{"n_kv_head": 2, "d_mlp": 384, "qk_norm": false, "lr": 0.00259, "grad_clip": 1.0}
Each number is 128 + 32 x the weight over the matrix's rms, rounded and kept within 0 to 255. Layers, rows and columns count from 0.

# layer 4 MLP up, 384x96, rms 0.23, rows 261-296, columns 0-95
[[160 145 149  87 128 144 165 185 175 110  88 141  52 107 149 123  85 163  41 146 147 169 162 152 118 136 120 131 132 126 144 125 125 111  94 184  95 143 123 210 165 152 169 100 139  69 178 128 151 103 153 121 116 160 189 127 125 155 101 127 142 120  96 162 142 122 141  99 135  92  69  58 131  93  94 102 147 130  86 100 144  73 118 145  60 174 148 143 145  96 103  96 130 122 192 133]
 [136 108  60 133 105 101 168 133 143 110  53 148  96 131 107 129 154 140 178 124 152 118 133 106 123 101 168 155 175 132 101  91 130 113 144 121 123 139 127 122 132 160 177 127 134 116 133 128 114  89 109  86 145 145 138 105 111 153  98 130 182 118 136  87 137 166 156  83 142 127  99  75 103 104 126 128 103 109 127 134 194 112 133 189 136 163 121 109 138  92 142 105 122 111  89 112]
 [147  75 147 123 116  82 158 100 122 163 140 134 145 162 169 141  70  98 107 105 138 133 168 116 150  89 140 197  67 108  55 111 103  82 123 109 187 158 136 182  87 154 163 138 153 133 155 138 105 152 137 121  80 171 146 167  65  72  94  93 144 116 115 189 217 153 172 116 167 187 126 158 125 116  86 149 145 214  55 101 141  89 141 177  98 122 148 143 121  88  95 100 134  77 121  56]
 [166  81 115 128 165  71 128  99 164 150 106 187 112 132 220 123 129 142  91 178 103 157  53  95 158 149 142 113 146 104 115 136 110  72  63 102 109 177  96 148 179 108 147 105 106 135 109 124 227 122  73 120 138 131 109 131 141 115  62 129 165 101  94 147 156 129 157 130 144 185 131 145 177  98 164 167 142 159  67  82 147 160  96 135 105 118 164  81 167 115 102  73 105 134 118 126]
 [ 69  64 144 120 181 120 121  81  94 108  83 137 125 151 118  85 113 139 101 142 133  63 186  85  98  69 162 122  91  78  78 109  80 112 125 155 137 138 142 126 219 120 113 159 133  54 107 143 163 109 120 125  88 151 145 162 117 120 163 192 134 140 131 151  88 140 102 162 187 104 149 136 119  82 157 209 117  83 126 122 181 195 135 108 163 141 150  83 152 146 141 130 149  92 150 151]
 [163 124 189 206 114 157  93 115 140 120  74 135 182 113 139 135 116  79 103 107  49 125 162 182 126 142 159 107  96 152  89  97 137 121 165 169 188 110 131 161 118 156 148 112 122  93 198 102 122  70 114 109  79 119 126  94 148  75 117 110 144 114 144 201 123 187 134 160 136 117 115 120 159  85  89 137 134  87 134 107 179 121 165 152 106  88 151 143  91 111 145 167 114  90 129 155]
 [109 116 139 174 121 122  98 163 174 160  72 152 150  87  85  64 110 106 119 213  96  99 158 145 127 137 146 101 104 113 157  91  71 173 158  89 150 119  91 121 138 107 123 100 142 183 101 120 141 109  61 125  89 175 108 135 171 161 126 129 166 150 193 108 141 184 108 115 181 158 131 116  77 170 200 134 100  87 139 114 143 175 145 126 104 137 141 143 150 114  62  95 104  98 172 135]
 [118 149 120 117  84 102 130 120  85 129 139 136 133 136 102 126 151 175 131 124 144 136 119 165  80 108 128 111 108  90 127 147 112 143 137 168 117 125 160 139  92 150 165 127 155 163 137 126  99 125  95  91 121 135 145 149 106 169 153 129 187 114 145  69  99  95  97 142 107 134 124 118 143  88 120 154 140  60 116 163 161 166 119 148 153 140 148 119 106 101 134 132 133 113 169 182]
 [154 103  85 100 113  80 137 180 124  87 149 139 106 151  94 135  99 131  38 102  74 175 116  85 180 131 150 139 100 103 106  96 113 161 105 161 174 135 138 158 156  82  69 139 102 113 132 143 128 153 122 124 108 116 159 167 128  98  86 148 113 157 157 169 146 185 110  98 100 139 100 169 124 116 147 189 120 134 120  82 133 174 178  82 118 171 158 144 157  95  87 106 137 140  74  72]
 [137 169 128 154  62 117 138 111  62 139 154 128 144 139  96 150 124 145  94 129  95 101 113 164 101  99 160 125 120 166 155 124 137 105 103  81 138 131 108  88 140  94 154 113 122 136 127 147 200 118 129 151 105 146 163 125  95 128 119 130 137 161 173 114 151  86 120 147 208 142  49 103 100 145 118 205 173 106 119 113 149 197 135  98 156 131 136 132  98 148 131 120 110  98 161 113]
 [110 121 159 128 145 130 152 133 144 131 101 154 111  98 120 130 135  75 135 115 102 134  98  85 139 119 109  98 156 119 107 105 155 124 122 142 103 153  63 150 142 149 123 144 108 112 133 115 155 116 143 162 107 111 167 112 162 176 144 132 168 117 127 110 128 100 117 121 147 128 109 129 136 160 141 119  95  76 142 138 163 124 160 135  86 140 141 106 104  91 156 104 170 122 107 125]
 [ 92 134  78 183 112 139 108 148 177  91  91 150  42 145 164  88 137 101 129 166 160 137 102 179 124 131 133 167  70  58 159 185  80 117 115  86 154 216 134 136  77 165 167 130 150  80 184 118 106  99 102  92  68 106 117 115 124 209 112 121 123 107 155 124 214 170 155 140 157 142 148 180 182 141 151 135 172 149 116  34 105 130  93 145 102 114 137  75 142  87  95 135 161  60 162  67]
 [169 154 169 183 140  97  85 131 128 164  71  77 134  91  94 135 115  99 120 126 147 169 189 162 173 178 107  94 137  92 136 130  36 131 136 141 160 163  53 142 132 146 134 159 146 142  99  86 167 167  93 103  92 150 150  82 122 120 106 147 167  91 183 118 154 126 150 133 163 150 127  99  96 111 166 108  91 117 153  96 207 169 136  58 116 189 136 164 109 114  98 108 170 107  70 152]
 [110 161  74 139 145 117 109 121 112 145 115 133  76  38 238 191 108 103 146  91 113  79 160 166 172 133  79  72 129 154 102 126 137 124 224 163 101 167 185  96 185 155 156 114 144 105 109  94 151 179 167  73  96  93 166 153  48 127 128 109  99  86 115 155 105 169 176 111 165 125 111 114 136 120 142  95 146 143  59 136 151 155 173 187 123 104 171 119 134 112 112 146  97  74 164 170]
 [162  97 157  82 115 148 105 192 100 112 151 108 105 110 101 155 136 166 155  77 125 134 149 141 135 111 135 179 154 146 127  82 112 174 127 150 170 115 184  88 115  84 129 137 186 133 127 182 125 102 144 107 121 145  84 173 110 137 121 132 139 114 102 130 172 152 140 149 191  88 132 134 202  88 110  78 113 103  21 134 122 153 113  96 129 135 131 151  77 141  78  60 120 139 157 125]
 [ 90 145  67 154 139 123 157  79 102 170  98 132 110 153 152 123 148 152 132 119 125 158  66 137 100 109 153  80 156 137 120 120 130 116 155 134 118 157  96 135 172 127 102 146 190 133  92 114 191 105  86 100 121 133 126 107 140 154 128 113 152 128 177 146 129  82  98  79 143 134 120 108 148  97 155 174 131 141 133 124 181 144  95 165 145 132 152 134  80  94 142 106 118  99 174 155]
 [169 138 111  82 108 125 111 200  70  99 126 171 130 138  82 164 130 141 117 127 136  95 126 124 169 113 102 107 138 142  55 124 104 157  83 107 106 167 101 116 103  97  93  78 128  96 167 108 111 155  87 138  96 144 176 107 117  98 212 123 140 195 104 109 173 174 116 143 155 139 158  80 117 143 100 186 123 110 129  98 174 133 148 150 145 183 182  67 199 117  74  62  73 117 100 153]
 [114 118 111  72 127 173 141  91  96 119  49 104 152 121 158 146  86 124 102 140 121 156 163 199 154 168 116 150  68 170  93 175 113 101 138 164 116 117 115 154 147  84 183 169  50  86  91 144 120 146 162  96 108 108 130 160  87  99 144  36 195 130 141 140 183 127 108 116 124  98 123 151 170 117 140 121 216 184 122 177 197 130 108 128 128 136 165 155  80 151 137  85 168  76 180 131]
 [130 153  98 168 151 116 113 134 148 136  92 156 155 171 128 139 139  64  63 147 168  78 113 155 105 126 113  97 129 181 107 140 121 132  94 128 131 158 149 129 162  81  64 124  98  59 225  66 111 144  82  93 110 113 155  70 141 199 129 114 164 102 185 132 135  91 137 101 171 149 169 135 138 146 230 102  86 129  93 113 105 114 117 162 104 194 155 162 152 154 129  93 165  87 139 117]
 [130 106 101 161 105 105 122 142 132 147 163 127 143  85 134 104 119 122  95 172 104 177 130 171 108 179  93 153 132 100 128 141  77 122 134 135 144 138 142 164 157 124 145  86 150 132 150 193 101 148 148 135 111 137 107 139  77 107 116  96 119 121 116 138 161 143 135 178 178 122 138 148 116 129 121 148  87 128 101 131 132 125 166 151 140 156 120 130  86 117  57 169 160  96 173 146]
 [142 113 188 129 147 108 146 124 127 141 130 112 151  88 144 160 113 163  96 180  75 135  94 114 101 134 144 117 128 119  64 196  75 122 129  80 149 115 167 127 188  84 191 139 128  82 109 213 139 138 167 121  85 112 124 163  96  94 186 111 162  40 143 125 163 134 150  72 188 151  83  89 202 101 128 191 124 137 112 109 153 167  86  86 143 118 158 130 163 100 183 154 117 118  93  49]
 [137 105 129 161 139 116 154 171 146 148  89 126  60  96 167 121 161 144 120 137 114 109 118 104 110 125 166 113 138 137 135 127 151 123 151  96 107 163 116 147 111 124 121 137 141 149 111 156 157 128 111 147 118 134 158 166 152 156 103 122 110  99 132 100 135 136 114 135 120 109 123 105 172 159 142 144 157 139 137 109 130 145  73 102  58 155 122 126 111 132 145  67 114 133 130 117]
 [140 108 115 183 135 135 145 155 102 108 102 141 138 106  90 159 133 111 119 145 118 178 115 127 138 108 120 159 143  94 109 154  78 137  91  76 115 120 121 164 145 117 158 158 106  67 168 163 108 153 118 148  98 111  96 129  99 154 177 137 176 131 126 126 163 112 121 143 121 121 101  91 164 155 130  89 134 153 108 143 166 112 191 134 177 143 135  82  87  92  62 118 153 109  84 124]
 [196 123 136 158 125 122 150 157 129 155  58 121 152 126 118 206 143 150 149 128 106 187  89 111 117 113 127 143 135 147 137 111 130 118 108 177 144 137 128 197 114  80  96 129 118  85 135 152  76 111 140  97 105 206 146  67  80 154 112  98  78 114 147 134 164 149 162 170 114 135  99 143 128 129 100 108 112 110  83  93 161 172 131  72 114 213 124 136 129  29 121  92  74 132 136 168]
 [118 154 119 191 171 132 151 170 107 142 159 155  97  86 123 144  92 131 112 174 168 129 177 109  85 143  98 105  95 128 106  40 114 107  86 142 128 147 127  88 102 153 134  72  71 135 174 106 126 112 105 160 112 146 146  91  80 140 161 118 198 111 126 145 124 127 150 157 143 128 184 173 148 144 114 148 109 101  70 129 130 139 102 149 137 157 169 142 133 131 118 111 105  99 136 135]
 [129 156 127 187 107 103  44 127 129 148  92 103 158 132 115 162  80 148  42 173 114 114 131 101  73 121 124 165  72 110 105 126 180 107 118 154 153 142 172 112 101 132 135 211 132 113 101 107 203 179 102 140  90 131 145  97 100 140  66 147 117 162 198 177 156 132 125 142 202  94 152 163 121 119 122 109 189 134 122 118 120 165 128 118  85 121 147 156  64 116 103 133 171  79 162 162]
 [151  96 144 158  91 121  87 128 174  63  90 226 170 105 129 145  98  84 151 194 164 152  88 137 108 148 143 115 123 103 118 121 107  84 110  94 108 174 143 105  99 155 120 173 161 110 129 152 106 122 101 124 127 172 158  91  96 110 103  75 142 100 124 192 141 129 195 167 107 199  48 123 151 117 130  91 180 176 121 142 156 188 152 170 124 117 151 122 122  65 138  99 125 109 129 136]
 [105 125 139 142 144 154 109 208 128 190  98 129  77  70  59 142 113 160  87 183 158 169 180 101 135 135 136 133 138 123 178 122 108 126 121 165 124 179  95  92 152 110  95  78 132  92 140 103 130 111  88  96 107 101 132  64 177 150  95 127 131 126 199 168 164 156 148 164 137 117 110  88 110 146 109 124 144 109  93 145 179 141 120  81 151 120 171 118 167 130 120  92  97 130 136 150]
 [187  79  74 126 161  69 124 106 103 140 119 107 110 153 172 139 108 161 152 115 145 132 118 111 132 153 109 180 117 109 152 119  42 151  88 100 168 161 126 109 160  83 142 110 137 167  60 192 157 118  59 110 115 139 126 129 106 148 108  40 139  53 104 106 140 184 168 117 166 137 130 127 179 159 141 172 112 121 109 112 160 158 170  69  83 150 162  81 134 133  82 151  92 131 122 158]
 [141  41  77  82 103  99 130 138  93 158  98  89 117 150 129 168 123 106 137 136 128 142 131 121 105 154 149 111 188 118 122 152  94 130 177 184 182 200 108 150 176 106 122 151 172 140 139  94 118  77 167 147 141 190 179 163 146 221 135  73 151  95 134 145 151 135 178  93 102  43 117  55 154 108 118 199 111 113  51  57 110 112 168 178  61 144 160 127  98  90 113  77 112 122 142 145]
 [107 122 109 139 143 122 122 146 138 109 116 153 152 111 153 167 129 116 112 169 118 124 109 131 131 109 115  82  93 165 173 118 144 111 182 132 131 104 135 134  82 146 102 118  94 100 149 135 153 171 140 143 128 147 154 113 123 103  97 117 102  81 119 141 148  74 120 106 150 160 107 142 148 177 181 192 119 159 154  84 169 187 106 154 146 101 122 114 144 107 110 148 110 100 117 143]
 [119 124 119  80 119 129 119 177  92  78 117 125 187  74 154 100 111 164 136  75 120  99 149 116 145 119  91 122 126  86 154  94  69 139 131 136 157 171 150 111 164 120 132 151  89 105 109 159  85 137 110  96  64 105 139 190 145 112 126 122 120 148 171 151 171 219 106 148 101 154 124  80 142 133 132 123 137 124 111 116 111 116 124  94 142 142 177 160 164 114 125 103 131 107 150 148]
 [ 68 101 137 133  96 157 116 125 176  74 158 197 102 103 100 137  41 133 106 111  96 133  54 107 100  92 194 125  96 178 109  94 130 169 113  95 136 122 181 139  93 153 187 116 204 134 109 157 161 110 127 129  91 135 159 114 130 120  95  93 123 132 199 115 127 103 177  84 136 135 115 158 159  98 168 116  98 144 133  98 184 147 153 138  87 129 151 238  65 103  66 130 177 129 100  97]
 [108 135 101 170 110 101  76 114 178 114 115 170 124 160 149  94  85  74 112 165  97 210 130 147  66 134  75 116 116  80 149 121  52 105  49 106 148 146  79 155 139 130 139 147 176  81 126 101 144 130 154 104  97 206 133  76 106 147 136  86 122 153 122 151 126 185 170 185 224  80  53  88 164  48 149 138 170 116 125 111 161 154 164 193 157 120 141 145 186  64 123 157 138  72 165 125]
 [123 115  92  94 124 174 111 168  93 103  72 108 126 121 140 127 158 108 105 156  95 198  67 108 115 152  88 135 151 136  86  98 109 198  96 131 113 182 109 125 103 125  85  76 166 122 194 212  84  72 191 134 109 157 148 124 116 161 170 149 159  74 119  69 150 113 202 132 159 133 159  60 122 143 107 129  94 127  88 111 168 107 118 144  98 181 160 114 118  79 140 110 146 125 166 140]
 [155 110 131 148  87 181 127 125 125 102  33 119 148 104 168 138 112 113 144  85  87 102  86 189 176 111 117  96 142 153  76 110 116 138 135 134 154 184 141 140 147 152  86 111 169 163 140  74 142  96 101 134 111 113 150 121 148 123  81  59 108 145 159 101 156 175 159 149 120 134 131  41 149 111 140 157 166 135 138  41 150 115 137 183 143 127 161 113 139 176  88 164 120 115 133  83]]
# layer 4 MLP down (transposed), 384x96, rms 0.215, rows 261-296, columns 0-95
[[165 139 179 120 113 153  76 122 144 157  93 150 184 126 137 193 113 161 156 152  95 103 175 127 135 171  71  99  94 141 102 149 172  97 117 108 115 177 109 144 161 182 130  67 125 121 170  81 162 138 123 139 117 128 127 108 162  93 112 111 132 110  59 102 118 111 148 125  96 120 114 198 117  72  92 157 158 166  41 111 107 161 144 171  63 129 123 124 143  99 169 124 123 152  85 149]
 [129 109 144 125 143 115 147 146 164 104 172  80 115 117  74 132 139 125 133 128 102 101 120 103 113 138 119 107 150 155 136 127 164 121 140  92 124 119 163 147 134 101  74 124 139 145  91 125 128 127 149 129 150 111 116 104 138  66 150 161  89 115 156  79 144 130 140 156  98 200 142 130 121 104 149 175 104 126 129 124 174 144 132 119 149 152 101 103  63 158 147 155 169 125 127 140]
 [145 159 139 150 154 195 162 148 185 198 163  66  87 144 151  99 130 111 115 106 147 182  85  66 186 174 130 104 128  91 129 139  93 145  88 103  98 108 147 230  41 132 141 170 163  90 120 181 161 123  98 123 160  86 123  79 119 153 158  97 120 183 105 155 116 175 137  80 130  95 141 125 110 157  37 114 132 149 127 125  92 159  91 113  99 109  91  99 143 113 121  98  83 117 140 154]
 [154  76 102 106 181 137 123 102 114 147 130  99 113 156 213 144 137 181 153 115 134 148 129  94 135 131 124 132 155 139 173  91 124  93 144 105 181 140 116  78 160  80 141 122  88 133 136  96 216 112 116 214  84 117  88 106 121 185 136 118 117 113 133  91 140 102 153 154 102 124 147 151 145 161 168 159 115 149 104  77 112 118 166 152 110  73 133 118 147  89  70  99 102 139 134  79]
 [151 147 111 148  87 165 114 121 158 126 103 114 119 143 198 114  66 128 118 102 183 146 101 135 128 177 153  67 143 169 182 165 134  84 149  91 117 150  66 155 135 100 128  84 157 100  98 129 105  93 105 166 195 125 145 154 104 122 140 127  93 167 120 108  98 106 137 103  60 182 132 132 129 138 124 153 107 134 144 106  89 153 120 126 161 145  43 115 141 141 131 114 159 181 180 121]
 [ 65 109 118 131 144 105 196 163 133 140 149 134  96 155  73 157 129 124 117  71 200 143  60 107 143 165  91 103 153 178 179 108 104  91 126 115 168 139 113 120 147  93 102 159 129 139 156  99 138 129  64 179 136 179 164 148 169 146 109  95 121 184 155 190  93  78 155 104 130  82  71  81  90 147 107 117  70 128 163 140  84 108 136 144 149 123 108 163 156 164 105 183  71 133 151  71]
 [176 141 150 127 151 163  85 138 141 119 104 190 171  81 120  94 122 150 125 182  89 132 153 155 113 167 132 109 137 102 162 145 126 159 114 126  84 140 126  95 126 145  97  65 165 121  90 139 124  86 139 110  85  94  49 121 123 156 151  81 157 158 125 194 137 140  99  79 151 108 110 124 164 138 124 156 146 129 154 159 224 129 135 104 153  59 109  82 138 129  92 168  73 159  56 171]
 [152 166 119 126 139 154 134 130 140 131 124 131 124 164 147 152 137 112 135 106 120 114  87 132 170  85 122 116 131 134 141 140 154 132 151  90 118 113 106 128 107 120  91 130 162 108 107 142 143  98 136 110 193 116 125 143 162 122 141 164 102 125 115 139 142 138  88 115 136 156 118 153 146 109 114 140 152 106 137 145 109 104 128 104 151 112  65 129 132 142 155  67 116 126 160 104]
 [103 181 142  99 169 119 131  70 129 131 164 157 163 166 111 115 145  91 111 139 126 157 161 179 188 154  82 152 163 169 165 133 155 133 127 154 155 165 132 107 111 134  91  92 165 107  80 125 102 146 144  84 105 159  46  99 114 169  71 125 104 104  54 125 135 181 111 163 139  98 127 123  91  99 147 142 171 101 107  92 123 154  66  78 147 125 117 141 121 174 109 144  88 144  94 144]
 [165 114 135 123 137 165  82 146 130 163 139 122 136 154 131 117 103  77 136 136 124 156 107  94 131 170 117 111 129 144 112 154 168  98 143 136 109 140  65 150 125 131 145 144  93 117 135 106 145 150 125 124 216 139 114  91 126 128 163 142 122 139 131 120 125 155  88 147  79 116 126 131 136 114 127 132  78 132 119 176  90  92 143 153 123 122  63 134 164 104 152 103  98 176 172 117]
 [113  84 119 153 146 144 109  99 124 122  89 125 178  76 132 148 146 139 147 144 120 134 153 161 126 135 132 132  96 123 138 156 121 110 145 142  60 128 127 132 130 143 157  97 135 183 133 166 162 135 131 157 148 143 118 110 133 116 137  96  93 165  65 127 144 132 143 134 115 101  99 158 116 105 133 105 163 150 124 139 121 118 113 114 132 140  40 147 161 149 123 156 120  85 115 117]
 [192 111 125 117 136 128  75 135  92 154 173 120 133  78 118 129 108  74 188 157  93 138 158 139 161 206  79 157 227 137  95 140 163 100 119 162 174 147 122  88 141 163 101 131 150 104  47  61 139 144 128  81 100 155 124  92 140  85  95 145 156 103 103 148  91 120  87 131  72 129 121  75 199 165 124 124  99 161 167  93 168 172 148  66 108  84 105  74 138 178 197 172 113 133  92 160]
 [150 138 139 157 117 110 139  84 102 111 150 153 109  46 161 108 119  84 116 141 158  99 110 148 155 146 125 112 182  79 181 102 152 122 159 156 122  68 131 137 152 179  82 142 124 161 150 135  89 146 129  88 112  99 122 112  92  77 171 175 175 155  99 164 130 153 110 120 110 157 145 151 148 180  80 144 128 109 172  86 181 101 115  41 161 165  71 196  97  92 129 101 168 132  94 137]
 [117 132 153  98 131 180 109 120 139 163  64 124 109  97 137 116 143 173 136 142  97  97 139 125  75  48 185 162  93 114  83 155 112 153 131 111 118 154 151 113  61 180 153 111 132 117 185 100 131 145 160 176 144 146 142 165 110  86 182 107 104 147 149  79 132 127 155 103  94  85 155 125 119 124  94  81 175 203  77 197 212 131 114 122 108 112 117  66  90 102 150 144  73 184 120 194]
 [105 144 112 174 126 126 136  99 137 138 113 158 136 140 119 116 165 100 119 169 125  79  90 128 138 128 107  66 114 127 152 151 150  94 134 128  93 168  96 158 101 167 123 110 114 120 131  92 143 140 112 154 175 118 149  72 117 152 134 127 126 118 129 119  97 105 124  93 115 153 111 148  57 159 189 161 124 129 195 115 178 143 114 165 129 122 110 108 150 103 181 165 120  96  75 142]
 [117 142 147 132 136  96  84 136 132 116 148  96 141 122  80 109 145  96 124 131 112  67  99 132 156 115  96 155 104 132 132 110 113 130  81 122 152 126 148 152 100 150 139 173 166  87 127 165 108 106 125  83 147 127 178 126 125  99 163 145 146 136  64 170 120 124 138 108 173 160  96 129 135 151 137 133 166 104 123 174 124 137 159 100 129 144 156  90  94 164 202 119  68 191  88 144]
 [ 97 195 144 177 129 104 140 125 149 130 215 101  79 146 108 110 111 144  95 163 155 138 169 150 131 129  80 126 108 116 122  68 181 170  53  73 107  98 120 118 166 124  74 155 158 181 183 103 114 119 129 166 112 124 116 111 156 110 155 109 103 117 109 176 102  81  61  93 126 121 126 151 122 102 125 138  38 116 121 153 154 131 166 170 165 111 170 159 107 100 160 172 113 103 176  70]
 [ 69  93 136 104  56 184 173 176 138 134 187  97 109 142 132 124 130 114 101 128 100 190  94 179 146 101 201 170  38 107 116 149 104 141 100 156 144  56 151 146  98 139 107 146  95 127 101 110 145 104 157 141 153 114 111  93  67 130 105 180 124 154 180 144 197 153 139  81 123 132 107 131  81 209  93 102 133 164 131 176 155 118 145  98 140  91  75 137 133  89 180 121 172 122 179  70]
 [137 174 139 124 159 132 119 123 152 133 161 176 192  47  88  93  99 103  97 128  99 128 118 103 143 148  49 146  71  49 126 173 149 154 137 154 163 102 161 155 103 169  77 133 148  98 135 183 103 152 137 107  51 103  81  85 170 105 112  92 109 127 176 153 140  99 138 161 116  87 117 181 163 149 135 115 181 189 138  80 171 194  70 114 175  85 138 127 110 171 142 177 105 127  97 103]
 [124 156  99 107 149 129 128  96 155 161 147 161  74 134 132 134 114 123 122 121  86 101 120 116 114 130 144  90 135 132 145 141 165 159 134 109 102 164 119  93 101 165  81 113 146 150 148 117 133 112  90 111 154  96 133 127 142 171 127  86 152 121 162 155 105 102 106 133 123 167 115 142 171 114 155 119 151 134 151 162 138 115 124 145 123  88  88 144 112 140 174 111 137  91 144 111]
 [158 101 177  77 150 138 157  78 167  97 126 148 186  97  93 160 166  90 113 164  38 118 136 144 116 113  98 105 145 165  99 186 122 135 173 140 121 173 134 120 107 226 192  56 100 124 150 123 139 132 148 137  60 129 141 141 164  55 142  71 215  87 175 136 141 200 186  99 150 169 145  91 145 112  75 110 115 134  74  75 156 106 121 158 113  86 146 130 122 112  82 148  99 126  41 112]
 [125 139  78 100 128 122 137 129 117 108 172 123 165 147 117 127  81 114 141 109 139 101 154 146 137 181  93 120 110 119 125 188  83 135 111 112 119 110 114 121 129 115 121 144 144  56 151 111 132 133 151 112 144 164 135 117 126 105 161 160 122 160 138 152 126 120 146 120 169 121 133 155  94  81 113 105 118 122 135 152 137 111 180 150 176 128 104 120 120  98 147 159 113 118 122 117]
 [127 183 153 157 125 111 110 118 120 140  76 114 140 113 129 152 101 155 145 123 129  75 150 112 126 116  83 109  85 123 157 141 123 109 124 122 138 122 123  79  99 133 111  86 123 174 146  94  89 149 111  90 109  95 102 148 166 121 125 182 137 101 161 148 119 143 155 127 120 142 119 164 139  80 157 125 143 165 137 148 147 111 156 143 133 134 193 113 188 114 160 126 104 132 127  64]
 [150  94 115 174 132  91  35 192 162 119 103 166 132 123 128 149 174  94 155 146 109 114 211 121 148 121 102 114 128 143 121 152 185  98 133 151 193  76  66 112  91 136 112  95 129 101 150 158 153 128 118  65 111 110 134 153  69 140 139  98 138  60 193  87 133 132 125 155 102 113 122 126 122  90  78 147 161 121 152 130 185 187 146  60 141  84 165  98 159 102 158 157 109 132 171 162]
 [ 61 146 148 130 100 104 100 120 106 152 162  95 110 148  84  97 181 139 140 162 113 103 133  97 125 145 155 169 134 142 113 137 118 110 129 132 170  99 197 147  78 152 125 165 134 101 171 101 124  93  67 109  69 113 174 136 148  81 135 146 119 150 146 175 113 169 129 134 107 110 159  87  60 136 111 158 136 147 147 112 165 129 158 155 162 107 151 130  99 139 136 115  89 123 143 103]
 [156 113 159 157 150  89 134 137 128 111 107 171 172 139 185 125 156  88 120 132 120 153 119 133 131 211 203 157 137 117 186 118 142 143 153 106 137 135 171  90  93 132 145 129  61  61 186 120 117 137 138  92 137 159 119 123  79 145 123  96 147  40 146 118 173 127  97 117 149 104 126 111 146  99  90 148 121 169 156 128 136 102  79 108 101 142 160  72  58  86 110 125 101 116 168 146]
 [ 97 106  98 115 171 169  82 167 152  93 158 111  99 138 134 109 148  92 135 162 144 152 109 126 123 111 172  97 146 172 145 168 159 112 150 145 138  95 151  58 179 120 123 137 187 155 122 117 113 103 141 123 136 104 160 111  75 150 117 115 119 168 142  98  95 139 131  95 117 106  71  92 135 113 120  84 121  98 141 142 128 127 172  96 138 122 102 141 110 137 168 149 143 147 217 108]
 [ 91 139 170 156 115 108 156 168 136 168 158 181 172 126 104 153 149 104  84 112 109 187 120  92 116 146 126  78 153 120 145 135 185 108 166 107 161 120  68 132  60 181 134 121 113 106 161  99  94  98 129 109 124 123 135 122  99 153 148 127 143 150 140  80 175 135  96 135  86  61 133 139 105 109 128 118 137 109 140 154 152 125 117 158 162 149  99 119 112 105 146 125 137  96 137 112]
 [139  93  70 159 169 134  73 148 145 135 110 129 156 108 149 121 175 130 104 118 133 185 125 148  85 140 155 103 132 142 168 146 128 124  86 151 137  62 166 131 118 175 138  71  99 112 155 117 134 130 103 150 184 125 121 139 128 164  89 132 124 113 124 149 143  98 179 123  88 139 117 142  87 148  78 151  22 137 114 160  95 139 186  58 121 159  96 105 151 135 135  70 123 197 111 156]
 [141 159 128 108 101 111 129 123 132 156 127  59 155 154 122 118 126 111 115 156 159  88 125 112  87 116 113 101 138 138 152 128 137 112 103 152 115 116 140 121 121 170 138 156 138 100 128 107 133 122 109 144 255 101 172 118  97 120 148 121 154 157 119  92 135 118 100 152 142 140 137 109 133 141 106 173 114 136 137 120  73 155 106 113  96 113  45 127 137 147 146 136 122 168 165 135]
 [144 150 165 117 105 108 137 112 145 108  91  91  98 130  86 112 137 124 147 135 128 140 162 129 104 145 140 162 125  93  61 129 101 141 120 145 142 148 181 112 117 143 137 134 142 132 158 149 127 114 128  87 106 106 139 174 132  96 120 126 171 169  91 125 154 154 103 142 130 111 167 108 137 130  62  84 143 133  91 182 107 130 127 122  99 192 165 134 115 144 100 112 154 134 150 130]
 [164 125 112 120 110 106  23 155 137  76  72 117 128 150  85  80 138 196  86 133 135 141 183 138 105 140 118 180 119 177 144 172  97 139 122 118 131 141 145 127 199  87  81  92 166 158 117  83  93 122 146 128  78 135 163 160  92 129  66  90 156 118 104 109 120 135 120 121 123  90 100 111 116 136 145 198 111 150 166 106 106 164 146 188 135 157 159 160 200 115 120 152 146 109 130  89]
 [141  88 146 117 117 108 141  93 159 138 141 200 120 134 143 194 123 133 106 195 110  87 143 134 173  80 162 141 126 126 104 179 108 138  70 103  91  40 125 146 194 161 110 120  73  92 152  90 151 162 152 137 135 154 136 118 162 151  95 133 113 217 113 130 128  77 159 120 114 124 149 106 129 131 139 142 129 127 158 147 101  82 100 104 146 167 121 189  61  48 167 115 155 156  49  80]
 [182  63 112 162 113 144 147 142  98 153  86 190  82  70 169 119 117 176 146 135  71 119 177 115 206 135 166 102 119  67 125 108  90 126 138 144 119 146  91  38 115 175 133  82  88 102 104 163 116 123 134 107 116 124  44 121 116 163 168 143 122 109 111 175 143 208 142 215  84 146 198 142 120  66 179 166 126 149 208 156 166 107 138  94 132  54  74 127 119  96 104 136 135 108 123 108]
 [117 137 119 121  97 147 161 101 143 114 168 115 130 127 106 103 126 156 111  89 179  94 149 178 110  92 157 140 142  67 191 153 108 163 164  86 106  77 178 121 106  60 115 161 136 145 142 117 107 123  99 138  83 109 137 185 137 106 180 172  97 126 210 159 133 165  89 129 149  69 142 118 141 137 142  57 201 142 168 141  74  94 151  95 142 185  91 107  81 145 104 144 118 114  88 140]
 [179 129 136 125 129 163  90 126 131  71 122 132 161  84  87 138 116 156 175 167  92  70 169  92  97 164 135 140 111  91  74 151 136 193 160 175 146 148 184 132 109 205 142 135 108 144 131 125 130 147 129 101 124  98 126 113 122  66 102 100 148 150 158 116 160 174  96 108 110 151 178 121 126 100  73 149 149 159 142 121 182 113 107  72 107 122 124 110 124 123 143 126 107 108 140 116]]